Weights of a small transformer language model.
Architecture: LayerNorm before each block, learned positions, attention and MLP in parallel.
Each number is 500 + 25 x the weight over its row's rms, rounded and kept within 0 to 999. Layers, rows and columns count from 0. Numbers have three digits each. The size before them is the row's rms in percent of the matrix's.

# up: layer 13 MLP up, 1536x384, rms 0.116, rows 48-176, columns 96-143
# down: layer 13 MLP down (transposed), 1536x384, rms 0.117, rows 48-175, columns 96-143
up48 106:499484461491484506477466534513527464445503500476494495464507483494478523489511481545472467474498481492474445504519495496469498533548506514461515
down48 108:477545452483489492457513544504509473482433511481473490504477466545540459499477517534434537521506484507444451475480467541518480497483517516488532
up49 096:501485469516550460503467495472505480486500528466497525534497490493515474449533507483533479539493509488510453532485444485527485461475542485489534
down49 109:500523479448486488472528484493531452512570523514531468529479515444464455471481512503460489511514508512514518537464541517485499469483483484479451
up50 099:498536443486505542461506510503485505501548522478511484453491494502496526446474514478519525539551506508491489508474530455474470476545450480532478
down50 096:505487467508513534492478432483517545515539487509490522521508510491513518495504490488512466545513506524541487503498519514506452473468490491502527
up51 092:523526517490483501505511494506424502499513568497521500527484490507513534554481500479497506505523464514465456496524503491499466498546487443519474
down51 098:510497478489533547474475442488513505488469505466513521530502541477529484503510488454451443473458469475450517518508500476496482488506472488464481
up52 099:484490480486466503457498539501446546505486504464541487512515496525477495489537505571451526495486447498500504489501534478527530513506504484563457
down52 108:470499491479496461492461485518492462476472492498503526479472466467493491478496495488510451462491539509462497518497471510486463487485485480471494
up53 095:469519501539546548519498515492464499499495499482485438554485550507505526485439522536524497476495480474500447481477502487467495498439477483532472
down53 094:509459489483505491537486485484519490520440467500508468545502482482482508474542480538552506492457513525524528508519495524575468477506509527528475
up54 093:513476486516504465521473471505497513470498469486493487487509495470461506520498492497498458563505540504480538455499458483480498523507503508472490
down54 097:485495458509478495469458492522482487509491474498462500470531494451508532505497540495479463476532514524497452501499490542467497440447509478534500
up55 093:493437471500490500520488488455512515524513515500491484534508543534517503513509493455480493482483490526472538474476526473499539473503526533544489
down55 100:505454498500498476525546499470515502476514509493513430504488482546510513503497473483481492527544517545533513478486530503475501524475485480536470
up56 099:498524557515498504525464478489542569543482530504499494467499523528536458488521494487495556481486508455510490479504496492475519504482507503472511
down56 105:511481497479481502489470569465490481499500497522467516515499489529479503476469504487487488464493528466467506527471499500449467501511486506503503
up57 103:531538527490469544485492539504499528553462493532526488471498519490529541500517556560513539522500467459502504514475511523552479488436519506488453
down57 100:489515501520463521519532496486515507498480451492523478516470493506507486497503471525483524490513510524503477483482485543472531496534473500446532
up58 100:481533515552478538555483464427490494477478500505469478525516514491520485496481504491478505486489519500495489500489485504453444497505474451502484
down58 103:480479493491504521472504484519486450486524438480524476483475488458504491505506486480480531532493494493513522483543514488497471450486455456480511
up59 099:541554485521571486493452483502478488509467482455501490505507493478500515500454483502520516483503530498497475507488516477517495522487526521514472
down59 093:489493481481495549490485531495473493495463530496479490498458511551462495526562497544459477486457482502506468528511488506504495529516469453532463
up60 103:492486519495525534508474517496536515430498509528465500503522488508502461486519472516511500487502452510489511503501449531527472489481458495479475
down60 101:535517494465499458506511519499461512535473496471509498507505492489502516465510496477474504514497510514462513507521537481487509486541527519470530
up61 094:482489509524521518490524438480476530509528518499540522497472510489549507513514561491547525505483520490461538447509535488509503526482503470487518
down61 091:550487531492534533529455478498503501510516486487462494474479516521496516481442522496484493434496545479512499457525499500443469519489462491505511
up62 100:489481502494456481511485499535525500509500522507507530524527485527500528506486474489501519497541485419477476465558473546497536507528490471492492
down62 100:493454545480473510470518470503509518500467531511504461518511496482462507484481488463503529481464515514492517503490433528536529475445523543473480
up63 092:513502441512494468491473466517459493443500504460478528467493501511465518515473492458471459446516507509502511469558490523544492547473488461528483
down63 101:503446475456493488520494503479481462493503489538494490518476512546474470487532499461482504504506484496475461493468501514488489470515529506493529
up64 103:517466455494483481460483499516516523498499508520512505472546467513523490491500501499466538508499531460516517499487521557503572501509502491484540
down64 095:514505518531490522493559512513514497502532508508478416499482505478492476556474470462480514512488450470523487520480508497500512485502501484483502
up65 095:491524480498453495426501500509469454484494514502473482451507545531468499549452470499523504472532533529529479479515507465516504523466489477530460
down65 098:486509518481506511537487494497592517502541508468520473485513505538493523504517508506542514505483533503510447474507543506485504466472445438509496
up66 095:547522484544461469493510499502490487458476460494487494531561502464531508512496514504507533532516477462515497537516499479499520468508532530510512
down66 110:524491509488488523504527502476493499481499496488483487497461521463519506516465548478511547521499479524537485487498500505499489452535506488534536
up67 098:520527539533483487491521500441503534506443480445517525492440486501459514492530532474486479503543478487493494495489526547514525525527460475503489
down67 096:511422501477481491443445476528534497500517513505473501490485492510470503516519523483455492527544508472509479460520477526544492475469490506501516
up68 095:498495496483528534497504480505468512457504537498497533462495489495503509520509472524516506497493488541496487490471464517500504444503499459485519
down68 096:576523522494550487446454503520510518529499487489487486514499455497506470487484491472483489496490499517456488544489497536522461511498491496517486
up69 106:490537502453496506498514527513527457550488476511507451478540467504475504500539496508531488524495519484460519519496532489473489491452485488452489
down69 104:483501520465527475473501516479484493484502512505535509441487555503486528466527471493552507502453445469535499523495489481457490513497489520462466
up70 100:529528498555507465504527510480557511486508522493477463439525528509491466470456501498453461499514493507500521526497492543478485496480475517515475
down70 100:434462490446479498486487513487469541493501514470497455528469507504512486519496458550536496504465499469453469543527483501530501519481478471482500
up71 103:485481505517533466502468507499499510484491545472525522464452522507480516492475506484538513491490491508508495473523539509519485531474518535455518
down71 107:476520520538500505491482493519535509480548535520492488496516525513506507528482486547450515516493488439504482492491552495501516529511494515505478
up72 084:505504545527485476508530549501537476484504515517451509519493500481538484515540497497501480537491553517506450527537526492524467527497512519484490
down72 094:456520502514514509508501517493539477510506473510459502438493503501498488491476487466527510502495504507527462483483509480431451524538496478491507
up73 107:541505492494517471498477445510466501491479500506505517480478480477508483482530520520556475521514498510489477488496476526541526518542524470475498
down73 099:506459486480499468496501484502504458492478484575532480510512504508484504489491508492497490530528484472478496514462517479499498510485507485456491
up74 090:495475462484506550503519512519503445484486541538495480530525473506495505486451550481474440488527481507510508498520509526509452495524499548525517
down74 092:482486551499456481517500535523515522555513493474499461517506520516504524477512498503510492482520518509495493533481471461530498490497484524474553
up75 120:517487485541463511443539463461438524537506497503489445524545500482450482451500486487499491511490493464492490496491476500526470528478493502489457
down75 100:473443505484555520473513499461522498538497468514484466515529460555472522483481459524502513494524514446494511419483452485497490501512539522485516
up76 098:520488502512461510538535436495487501504519475463497496480522509498506506531501515527500468506515490490486522523477492486507511512475489530520494
down76 102:491506490531470469498448503490462527510497492504511484494468519490515518447504516536439539493485483484485512477535470523458495497445473526502498
up77 094:501471502443483492516526496517491512490480515508501518506544488477515477531484516483461491522502534480487511449523490474486521504486465510467501
down77 096:456475512512474533501506450534547488502519497511520488536457462499483503483478515499521523445558454480450478484532501536524501494489485495524520
up78 088:480514485509490497484531465460486505516512471492521550530536490504536462494474513515571481488548497481537468522502555478498518489515527545463528
down78 086:492506493450483519510489462508530522502537530460481460546515484499453527490496489464461505516506463521503518484499512482518492488491482518514501
up79 100:461499457512504467516513471502460487480528478474488452469490470537525486533508506492544497483518479478507496510519484494494474503496494541463508
down79 093:486487533465467488468504501512514475488491537494504483523518486495512519461513460482456473509485489495523485498508508511505525492470463502527510
up80 098:481536527508487455518472518527493558501516501525463460513551546502536523477493491513508528497438485474454496513525522513459502509517451465494499
down80 103:471522503500539491507543498529523455491492509518524495517499421519542477505516491510485535502500487515504493503526486484549523485517515497469494
up81 100:466488499500529508486489497492521517513476438437485499530499510496503503484486522466495502452511492498497493499487459569472517464503500525519535
down81 099:490466518492530499507478526493510495447447482483498506497483550471479492462504542501497474501496469521491495485512501475490508481487510463533466
up82 095:528516500512466493543493482507560493486501523515472544497455476503520488540500534506512563491422483470515511528513561504542459518504488501458509
down82 098:446485476480514472538512525502547517489477509504466450499468497513508447500517471517464527519498513505491485492510508484518478472497474487514502
up83 096:490484505539505450514488513469495503510466530466501500516515556495472521462480504531489499514475502574490492480501491479496499475507497521483518
down83 092:452512500470484474506525533511478481513523516552545481480448515507491517475505493459512512489510535511516507455489490487520480507504485506475497
up84 102:489474483496471506485490505488486521465513459456500494514476481488521498522474512578496510497498462464526531506512489514576498517549518485491494
down84 098:507528511489492527548535448477482493519493518510484493512506494498511486511539561480450491480527531558485503499477534492472530478477487491513483
up85 097:492526521483509545502522495484497507497507514483458492486510513522472448524545481500495493482518483519495466512502515501499530551548471499522530
down85 103:495490471493540515481490479497551506490474543486537491476504510501515503492448504511529538515501523491520500482538488480490475455503487463489498
up86 099:510493455475493462473487507500485506545525488446468544528494521518538516537470459529503473506497466483507540452477518467498537470515493481525493
down86 101:474529510550506458515446513474455490480499531463543485523479534491503498460510470496559509466471503530521453470487479510489507460443509488523513
up87 107:513505535497499534514438526488490487485475504513498523546496504533496512529477542522508529474461489474482470509519493473570488516497497492491518
down87 110:499477489518476507518466494496488469482491513493483490495485457494483513517494512446507558494510492552470475522515503473550457491541488461510475
up88 098:494515519460481479475475548537444505549506525483440508514506474490480530498514500522492511524499515498481534514509480554480495526522516510505477
down88 103:471465510503490516519515527487492518477479492468525483464527506480477460493502529500518535460460481479500490442475445466531420473516469527522520
up89 105:493486464501478461527513471489462483534477504457482516485512490463501480489500504529480438518552480459487488475539534444491494515496485522465516
down89 100:515517475555482540512462518483459525496553476524535503497519511499496517557525487496503531466461508517506504506481500477506515506476491515503460
up90 099:523502490524536512531513535518498491505508487459467494453504517508499513457494493506506514488472508550496515499510496522516515496503469456455541
down90 105:488505485528535483480512468512562484525510472499515492457521494477500509475546500495517494475516507439478488509515486512494491499463508502491510
up91 102:505559479505514480485492530459485552512504491513508479503486506501500488465524485558477530510483497469531515473474513492479507473490486517489467
down91 096:503519488505491525478458508513500497500493511527482470525480498448490478548435538467483492514495520498520466512508459453514460466501533459531466
up92 097:446487521528511471485519477453529509530472491517470527475474508533508454503504486490541483517488513472505514460505493520471510531513473527468506
down92 101:553464476518497532526472502497497493494509457513480483468486505506587483505537448536461518508469488519519505479468463508500522457509518479484484
up93 089:492497543487492480468490470520496505480487476508521453491502510487482505515500505524516477500478467523516453477537487534498510537469491453476503
down93 102:507487532513497509488451480490492449470536466481488478509544539510526505483470490545533481479508533495486488561527504466490479490510509491505490
up94 097:469476448489454443488512540526505522524502504533488464556490499549490510507490475511504508497495534530543530475518491470496552499529525498508529
down94 094:520490475496519493479471494488491503493499472521487537460450466520519471531474509468493493485476479459492493477519481505486478472500527538508502
up95 097:507507511501509462511487479481523503501527481492510489507480458498489499500532519476516484510471529522516459505480435514494516531536497539477513
down95 100:489497434493476539553485496506431459539533453501523529492499475503513541497510492507479468520515508486533512485501518526478477472450522495517520
up96 116:472486488517492526496497454507464495496493449526455528499492524508501494487501511490498478487541528469478470476487520541444512509516517501476546
down96 106:527506519479485498502486502481511474480521489491517537430512513492522516484510513509496521498494522521493566479531464520515495484486523511501490
up97 101:489501471514481472510496507508528502516502549495480559508507462492484508541509523486495524492504461483532459536538509505469495548528449508485468
down97 112:483458513466455472474534500526520496440525509503551501480501489508487508480476470469459480467466541526494506465484454505443489488523522503525498
up98 100:482468499513526533522462453498496529512513504489509466534512530501479491479475538500492463533520452455523471494515482492465494477517564467499474
down98 089:504537475516485494486514545524464486497488508490468567449484470519523510553547493515519501508489494505471517529508519497499503513471471521494512
up99 101:488501532486494501468504466486468507476502456483493497525525505483499488517483509470513450544496481453540516487471534415516524496512487501527507
down99 100:514507503515526469513505494487481494505512499522498489513527558481522498462484488496478548477537522525475479545466528532479470474476504463524545
up100 093:474442461501494475498486514514481485476463484480507517460496499509542522538520492498499512484465527497460474501489486511529517504506499510519515
down100 092:519553488519525539496521524507504512519528526475491496502491489478509496461502507508528536489508503496511570505522510512514468495502508491439494
up101 097:488495494528520471530455524484471498447530499503491458494466510520504517471491452516553512507539486506483447522485511497528486499496509463560512
down101 096:520508499478477554520502473497517494495514472465478527519514478492529492471466508487466474504466528482501531466477508509467561435521499543509492
up102 117:503518505504513549554448543472520475518502499493500500523529483450497486503457548466470529497486509457479543480503499472496474480484519481532513
down102 113:511507475533493472484529533500532483471517505509521490516522438501500524524485480472536480514528508526481491516481448483508564449474480521551486
up103 102:516533482534514513513473458454518502531524478507494487444506500511479501479505462497495522529478504507478554525450510464523515547512500461515500
down103 111:500488518481467499445458488448515439521524515509495517483533466513489468506481527462480505500521507504514502511517482494499460507451490495484521
up104 100:511514546539513483483517478482471492455480482466471489466533509493555465517517496515510502480502526504494519485463501477521486556492479458478506
down104 097:497508468512503477468438496478525512478505491496512512530460484497519484576539425526504522488499450511484513489509510462479514473503522514521481
up105 108:508467483499507483500531510464508517459499518439473500475526482501522535516549520517539495502505469512464525504505453489499477489513484465479461
down105 096:480470485489486479501444495504508529493536472490535520491536500473517468507523466458472464504501548495538499516519500480519498490437541521497510
up106 115:476483502520510463533493472495508516485490527487479489478490476509484484515456484486515475520477485492491527515498553507524561521521488472537519
down106 103:491496459477485495506510497505499502451560489487516524482509513511477479538495521521471490525533502501546481448557497499467506459494509484492526
up107 100:489490506466497483474503475527510479510467503483494522503534561479515473472504540523531506528460474498540512462453505496502515502475477521475529
down107 102:519467532514503466489525471478508485515486493524462486528489485488508482489452480549547515514499480524496496462530486516525506477520501501524508
up108 095:511512480537487462492478518454481477495493441492499491447499496530518534484471492546512485496496474484527513472523457541528519493493486501476475
down108 099:523488497513503506541496486496491512505508529522525499499514477455505466527499512455470494472534488543464496496489492490500505495474503511513494
up109 093:516534482514455510553509491466464545486502541520485520530502493456501520453528486485552473475494542521521506469440504448534469507467496516498499
down109 103:509488513475479496506500514524520479475462492534474487503485503496471512490506518524478500504494512458492513460510487517491490535483485498496476
up110 103:522524462517464461520495508439504471511497547492494488526494498481485530494493496508466510458478517511476475532506510505484478484498498490545472
down110 092:476472473513464509467481488550453474532516461523525502534476483480497481473495544514532508498502456495455480526462489529484463510472482473492508
up111 103:491463466515510477465475489437481529521510481495503496483443524524493468510519483502521493488487465464485509466475522482500487509507491458466481
down111 097:497470503465497496498502542515492499499479526493469490501486518548482531463480479536488523533531482541531498556463458466509479497491487547476456
up112 099:504495518529477527517480516472489529516506528479487524550529467519534515460467496443506455457471494492506465477512484541549526492491533499481484
down112 104:477486522503500498469490502525578479494488519501524529479575493485480536486451491514501533507474507486461512535498503472526505431473500477465591
up113 094:506592476505496446477490506472515511477512512471477530522461473486492532534458501482502486511498479484523520446519488481511509511540484470480528
down113 095:482467519469561542499498498512492472435471523520493474535539525498519536517494511504459573448497464532509471452528495497495506547461524467477483
up114 097:499538483510481464544535478499501573527477547518468489506524529533478498512521557516476556473477528483507481470521465502464505506559537474533477
down114 098:496532495524470481471520451479492494517498507469505510533481502479513501536438444493476574507522528456467475531510506529512490537474475500494496
up115 098:472524516485536500516505532498540475485515559491521493517491510474528515498486542478496491476524471522522542492497516537553508484438526513490515
down115 099:447528480540503486506478501479479494513530497542507488520493470490471495502478486499525525466466471498492509464526544557492516489479459471503512
up116 091:533493500485539493523505490487478484481523479500470509521493522493489510528516522499517559457531467501521493515516466549534526542516550560514512
down116 099:542507471484497479516505505551507532510506491504508507525485483484505503487486494512495544528522475494521533551476520495537492476504501496468515
up117 113:476484471501495489508483488483480463517490494538506524523507470521492486508544501523505467513486497510506508497533457458432502483533504510535497
down117 116:497527485511456496473474513435496461502522503487500495490464492502500538492462535483461492502510535492461452523458509458476490472489512521508485
up118 095:555492474531496532461527504476458474515510514452524558520505514495471520523560505526515488527513490540491525557472537504516474502491498503577536
down118 095:463448455538499492480479550510492481519486507536496466536467515518553542529474457484495526488533503455515475442503470528505471499482483493466502
up119 100:579493489529518515519486530508506491532532476502459486494511486487474518511480509508504514489515479476465488532460501478530491529525474478509470
down119 102:495518431490484564485518506448509529511495483463498465501513453526482493486512501472495477501501520498500491435506532511503474480514489492505500
up120 103:484562525508510480515480530511519510483566495502558511509492501475516536514541466502519501513503520488508513507455510551507519524488519481480551
down120 105:512457471509527531490510473526486515520509490519492535485503485492486471473472493501443458456526470487445521477500491520485476481507480521522520
up121 095:497512498519510547467486513511494467492495452498524454553463494509509513488535496486473511494534542521517489482447449504525481501471502473482547
down121 100:483512479498492525520514454504499483502496537550503484488458497469437486508477489494476528489535508429522533483486517505484465501475498455509494
up122 102:524469483479528529474507499475493502531479481492510535518486503531517506537518522505485498549505515505458514441546449490501525501517498489486501
down122 093:505499505482540498432525452537483527537508482526505496491497493491536532503506522505477481473498479481508527518497505508529485502510482452460483
up123 097:491500478500515494478482514480509503464513504494500492527457483515472523519510516510477524437477453534490501541497520504487461462508510465525559
down123 101:473463472537523522494504499509533535518501477475490481531501517523511507488486487487500469532501496501504467510462479506537521505465449506499494
up124 094:474485469514452480496449459463462554492477513503529482522547492480437479539509495582520498491482488497496517483492539526467492479518473542540525
down124 094:503438521516491509498463512526479479481516489469451530532477495504478492518478457496491518506452503499491507531478495526482483480508466541458518
up125 100:483472490533519489481498463535498497548491513514497510508510507502513477520491503510496520512502493514489532520554478450502486576503480560514524
down125 100:466489492506494501524470481522509490499521468529519463502515469495488536517549448500494549540516510534472486482498488534469445500462522480470505
up126 093:482479515482455479521515477485481487472470482511537470504511501490471500478506531511493548540488479513507523517499511515495480500449507468467477
down126 105:497488510517507490507479480499531507487477479488489520464515465509528455511514463489542490502471458453491557469486486478521462473515483462524529
up127 094:475498481506467484502501523513456452483519496464481474450515520522486521517487486512462469487483461479523553487528525487518485523539502456503475
down127 093:478530511479494512502454525549451480476492550512507499484465501458487487501483513513542537472478497487459499490499510483538437474484516512473517
up128 106:509528517505506509493495483484452513511510528539513485486530504489483549475491494510505504509456516498500482464501531486524489462506484457452510
down128 103:514496523518448496505526487507514512499479520535491489515505500521516519471544429485440498486501541509482493480511483491533463494499511522488466
up129 089:480517484494538533560513480480499527489492503543497479477527472458512524520502489484486499505457476496447505461479458500518431529494486463495497
down129 093:507478541476539520488494521544488516523544490487515490456463498487527516435501485494477489531448477454457504496505492494509496493526460459529500
up130 100:544514484499466468489489502498485535510509473502482523501489481467479537468516478458509513460464494487529493475464491470497497510521482489493518
down130 094:473471505478460539488451501503472509495487503502471490459502534514496483503508498492453471490520518482527481476492503492478540490531518487508508
up131 096:516518486504462527515494508483497499488482452497505526491538524458511558531511459474518490493519508509508536505469509544494513483452548487488513
down131 094:491483483485506456520489505516466496494481511513534487482500473527513486482477538482523475471472489492480489512581459491441500486516420533481463
up132 096:447536483492502466484522516552506498500519479505515481495502515545477515521510548499523444478509530541546463499484487499499538483509520493521482
down132 097:546475512462470476495497510526506459527466544528512552502515524474525503474507512486451512517493486500507504490505504511505474505515501498513528
up133 099:486513506460498524549484512463509536508484516519501493487479559493509487477510476465514550522443485510523526474487533545491542477512437511488485
down133 104:494457479542528540534510488539454485467495496504481475461505447458502514493498472498479497527491462506482495506490514505539481505473508501470484
up134 090:505457462534476536511563530474518486484517517508503491476511538502517528468467506507533540506465484530476491502500518511478481514511461480521475
down134 095:488484498478493508500539498475462471485518439477472494474501505502522480512426475485520521528455531445490506487439476509513515460466474497491496
up135 105:518505537477495500473525472530453493527482503492471494469512491514473492449479517507518505522467537489515482475484514507513485497521496474474461
down135 107:491501518497462480480475514474483487504535491474491532510528462507487496499515491487492500472502453479492540493528472498500481549541514514485516
up136 097:514535487534506527496529476499484497503484501476512493520503460534496519487497516511493525540504536529475511478499542489501524530470532501506510
down136 101:495506562497509512485519502538518495457503531486501513539473500548509493482474464511500516490503510499503494543478472500474464497495485494477521
up137 104:482471487490523526540505544505497519487515478473514478555516509460529554472499508535516504495519474495494467497502493499530493492514509527516517
down137 098:483462472487471473502521468505490453486506519470473505525477490474481478517489518518458514507480496480521540503490512473475504462506530497510434
up138 098:501503476535542469514466492465415471496495445494486553501455470470497501446452536532496472459445499452507491488490507471474472464471519471485479
down138 100:484504504497525480503473511506518522523497505469458509455463471521511481506494494523445526511537490483481529476501478477440492491502505515528538
up139 100:543532471523514465475505509473510514499520552432496491518517511531487480482475529523501520473491496497509491500527472540526544480512512499510496
down139 109:455471513476530508481465514491486504494502490533478500482530505487513508470565483500471529509449527486472494493542538503515481463496520494499532
up140 098:485519576456481504507490454527517470540524486510482521510501486500505491476500468510497490500494493493495550511485481502425499487531456520489470
down140 103:482476514487510496525511463562478468482506500494488420499462511443506518453485488555487508479507542530513506513530513500520507526492535510506472
up141 102:533508508479479476456514492500492539536510494495493509495556511454539490516486520485492480515561464516486542482527508516475471464508518477484501
down141 104:509472492449507499467477490492504471491470474494531442477481461506470504452509520490520491511475540454458483516499517493508530519537499492494438
up142 099:480496457494562514530537509485469511498552508448489507503511525450496492501471525532479482506525517459516486497527501509554497522489483493487489
down142 097:519517458507511514518480483478478496511445491495496503476467471495499506439496472466520524508495504501508515444521506501457505510486500531515465
up143 108:513459472508525520466493493504481520482486501447467507503499547547459475465511465487555504501519521518468481488487514495524502513503514521498477
down143 105:507524506446491500528501541520548533450481484522515480485461490498530516513489508498513498511482501521483481523492503482515439516526515505516514
up144 106:488576528493476511495490499486539466499525529515542506488552475501497494476503495485510496467517535511491511481478499492527495526514475531489537
down144 101:482507447483465494520479429475514521513511527458463473509516504503490513501476458497494476476540507501554485531519467482477529501511506460519487
up145 103:548504513488524486461526484518511474508523516499476520499526507496491496532468464509507483486486520512537545467507469513548543480504515520495490
down145 104:496479532484482517516551537472466506498526471526482461504499512480526505473532520496471472524482463477492485496515519530472497504551479459518514
up146 095:467503506542447533513446486521491435481513484486478496501504505490508518542454495504559455470470516505518520498493488475513511502475513476474509
down146 089:486485505489516425494554493481526515475494475450542520510451448537465478466477504492491523513500522538504490464536509504487497484509489475511493
up147 110:505500503531449507498512513565475479505514500491529473505483521516517507487519539546490513504545536493520479490457503526468517471457538522452507
down147 109:493495503491516480498479484455506531488515492482490556508499503475500484473502507509463479511529512515455494524509565485522488454457505489488545
up148 112:529487528516480516491496481467522484506451466477500496514488481506476479481515502477485459499480518508524462493520463502509476498513526514484460
down148 101:480494498505463444484473529523508550498475524452469505461524514508527499480523508548512487525516505518511490488509507510483523501508473478488477
up149 106:501538496495492522533497543495519518534536526492538517459516574452495543470499514499495545501476518493470478493463497492547525511492481488544512
down149 108:475486516510520484454514489502499485510526486528471505518483556481456486493517527499474459480505452471469526476486548505488478464505500542517516
up150 095:495520477480557509470518472505477494479523479534503496504482488498505470477499481487488479486489471498459528501443510519500463466494517456484499
down150 101:469499517481485489490490510463507532452514496526520505481501512478524474481515523565472525500511502504485462457512486524508533561494489503488510
up151 103:488504515471473508492493523487544527522451516503507471536523494484555495525489479518504534447499457525518502467515501514514460508468474520541539
down151 094:492499480532546493498541450510528460489504477496486462505473527463473494506487482502503506532481488494466466521501491534455477459468525482471500
up152 104:516471509461494505466490513519488502491508504507499520451521521533495492512497504500488454511471500515497460507474470522485481529538489506471543
down152 102:495495495438548520519491511539537476499496548516482543474458507465492489486511490455518472507519472497459497498481488469492501455452489464525505
up153 098:521480476522475520501496493481478469474512491457503442490495513463515532491510495431541489491468540557519474499506504513501491478519508506491482
down153 097:519517476504499494490508501513553526490461518503442505512483520458472509475474507494512467503445479501471501472504483492504492531472576474462527
up154 107:492538518473479505509483499500468463535534487460510521519495484539516534514485499519453492493486484504499473492509464473484513484494500535501517
down154 099:488523477473516516482494528504521489470515525501533498499485533494509517509484525543523470464474435529530493552503514519471479507507550504561462
up155 101:529470513497510513503482540485468517456454486482511486516404500516503535495485496518480512465477500471518493489470493520497502504463516518477469
down155 103:443475480507502526510511540513472480485493529520466472524488480548515468463538502508477464465529507483438521509502511534484545477478505527500515
up156 096:535507551501496490508546526512481490468499499500508512494512488502484519511447550550498500514521471507455509495516498518513492494478485493497507
down156 093:489556460492480510493503470519485507467484476520489492525448551522483497461488457490527507483501562497527456453523509465484517535484504521482487
up157 108:498506487527475469576476501466515524520488483448473527530539485475493505492489491498517459541470495490512499544551518468527525486514504521532498
down157 114:472531482509504495544507465509516509504507481530532486474501497498519485483502517465569504484534512481469490545502477474520483461506492504511498
up158 096:481479539527487503472442464529492515501504475453491504506432514454460518454496508507494470445493491475511487588489513479574480486519527536504513
down158 095:525500472484439487465504516484457517477501468515551477542541502481456535456478483504500519547519510491486491500510484494471492513458471473482568
up159 095:497449498548489491533529484478482497506537512497478501460497496494483522480517506539515486451526469481529537494461530486520473492514492519500508
down159 098:490466524460513483506470426498539506487516524480505523504502454502481507506500458535490490495526516466472461509478535456455496491494519489477497
up160 103:479488523514499535560436494468480526436491488544536522503464504535517482511474507516462494517482514499481511487466474492497485533487475497513521
down160 108:468528500494505467475547447460525499487475507488496490490476503455477462457502477516500506471518546544505484489487486505496479501533476499508524
up161 111:473483527503468477516456511532496474481489483490512495533536509443491480494501492501493504522470465494503472469513489484537515486496505481545484
down161 109:475454493480448470492501474534463494477482486504494515478508507444452513502525494502454455522493522472494524452490484501476543484510505556463440
up162 096:510492481502493504495480524509495487493468525532499479491534467482494462512494489503482493447486486525489469522516477518521460525522539524467492
down162 099:494436483439519498522500460525523501488520461493507528497512510467526503488488464524435561511522491505512474565443497531509521466512501489517495
up163 100:495503497487530494490512500547452468453502507495494526474513519455457531516447492506501440525495473499462436529507546514466513514510474480502507
down163 104:554474553511510535523515463482484502522465530519458517492495513508544480525517519490457487486514471495490463496492477500504520490475481502546524
up164 093:487509532546509472499472469489498484463529521485505503530495476504490520495485511508498512519465514501526466539491497503519510469467462515480510
down164 099:507459518547458510435500522490487472514479429554563502510513487483500465492463464478503414502477516501498505456469518510542493453508507522520506
up165 100:500491518534453470506483481504458474458510537515507471442472448519494459502481512466524496500547503465487516497508496525504523505531487527523545
down165 101:521476442471473464522486444466512539488520514539556520473528517513500485475481495522452490477495519494522508545459502500486479519489480457529517
up166 097:506516454496541494501515481529485510522502527472485512524497495503499483504525509505535560518507482542513460503528475524485524502473490472541474
down166 096:527489488489538507498525495522464530524512497558541470494504487494521549489490493512495452514497499526516495540497497467513448466559518496508504
up167 090:467528486439499512480491512492523470538478443483511471510489503494493525455541508526504522462478464490499510463508510529504528501503457433523487
down167 085:541479517503475499488537510517512502510473484521528513489507489460544471526496476510527504502470524501524456491523469506465527535495492501507484
up168 111:475453516538521544530504486472491546522488456538500525463526464486477475506488485538527496483503460441488504482496483492476454462483485530486449
down168 100:478515480492463479477514481482503511486505469529540460514445522512503494448539439460476526521502501473507483504537526500436485499487462489489487
up169 095:484492536519526507501483519487510504523489503472481497483461526520507495508508483534504482531524525486529469502496513473506486505530523504443469
down169 097:510511505514477493482500458524487469492483504500559501492515472484515495454481448490483528524491477502482514531481485548493464457473513479522490
up170 094:515505503490509540515507492501467476538506466486487539477492502462478517485511470527516457544534453487410490517472505527521502515491488518479517
down170 088:412560462479507461453503481499495502479489503492508457487504442476518461542479533488507484499507493490471510486519503485483515509474474484507473
up171 095:487519534474536494517474481518505456458473466485540533527499518513468466535510546485535562509471497520496461484474480501536563524490464509493494
down171 099:507469533438507489539481505478477513495481450504534469512502526504513530504488460514473490466565507485488535488518506509509498499516504512523496
up172 095:497486474507485475518446504518521483463509487510530542499466493475499525533509510502501579486519483479518526514494489487495470482496503488553471
down172 105:531495493508458518458527504479474506485477483488479511541475515458520487467526506455503499472531493489473515508539495461517464442527493478478478
up173 106:486533503481510478551505476504501509519487494496463530486509490525495532476476514484469425579507505497539487495469488516520572509558495493493518
down173 104:507501478472502490481522479546510517467527486456508513500502473485472488470501479506478487537482497505502513478469510553480466499513463491533526
up174 101:528498469522558481486549481560520503472476457476493506463502533509492535517465506529537501548489536503516476477502489509491519529521524504512544
down174 105:508491517541515568527488520466471528518550545504511509514521541500521491500470511464501474503488472507457491512535494485521511450469479519551443
up175 098:483502536490501520477430506510500516474500495489521457473534468530505497506490525471483478475479503534465517527518505484493484495526507529527490
down175 098:469493503494522550507550486467508463483471490500506499520474506515497490485491517502549531473515492491505459449490542507499484457498487537465528
up176 133:523537524494507473471473502501515500485505496504477476504468516476507535507484495467512501498524468468492465488461466494522504491492480537471514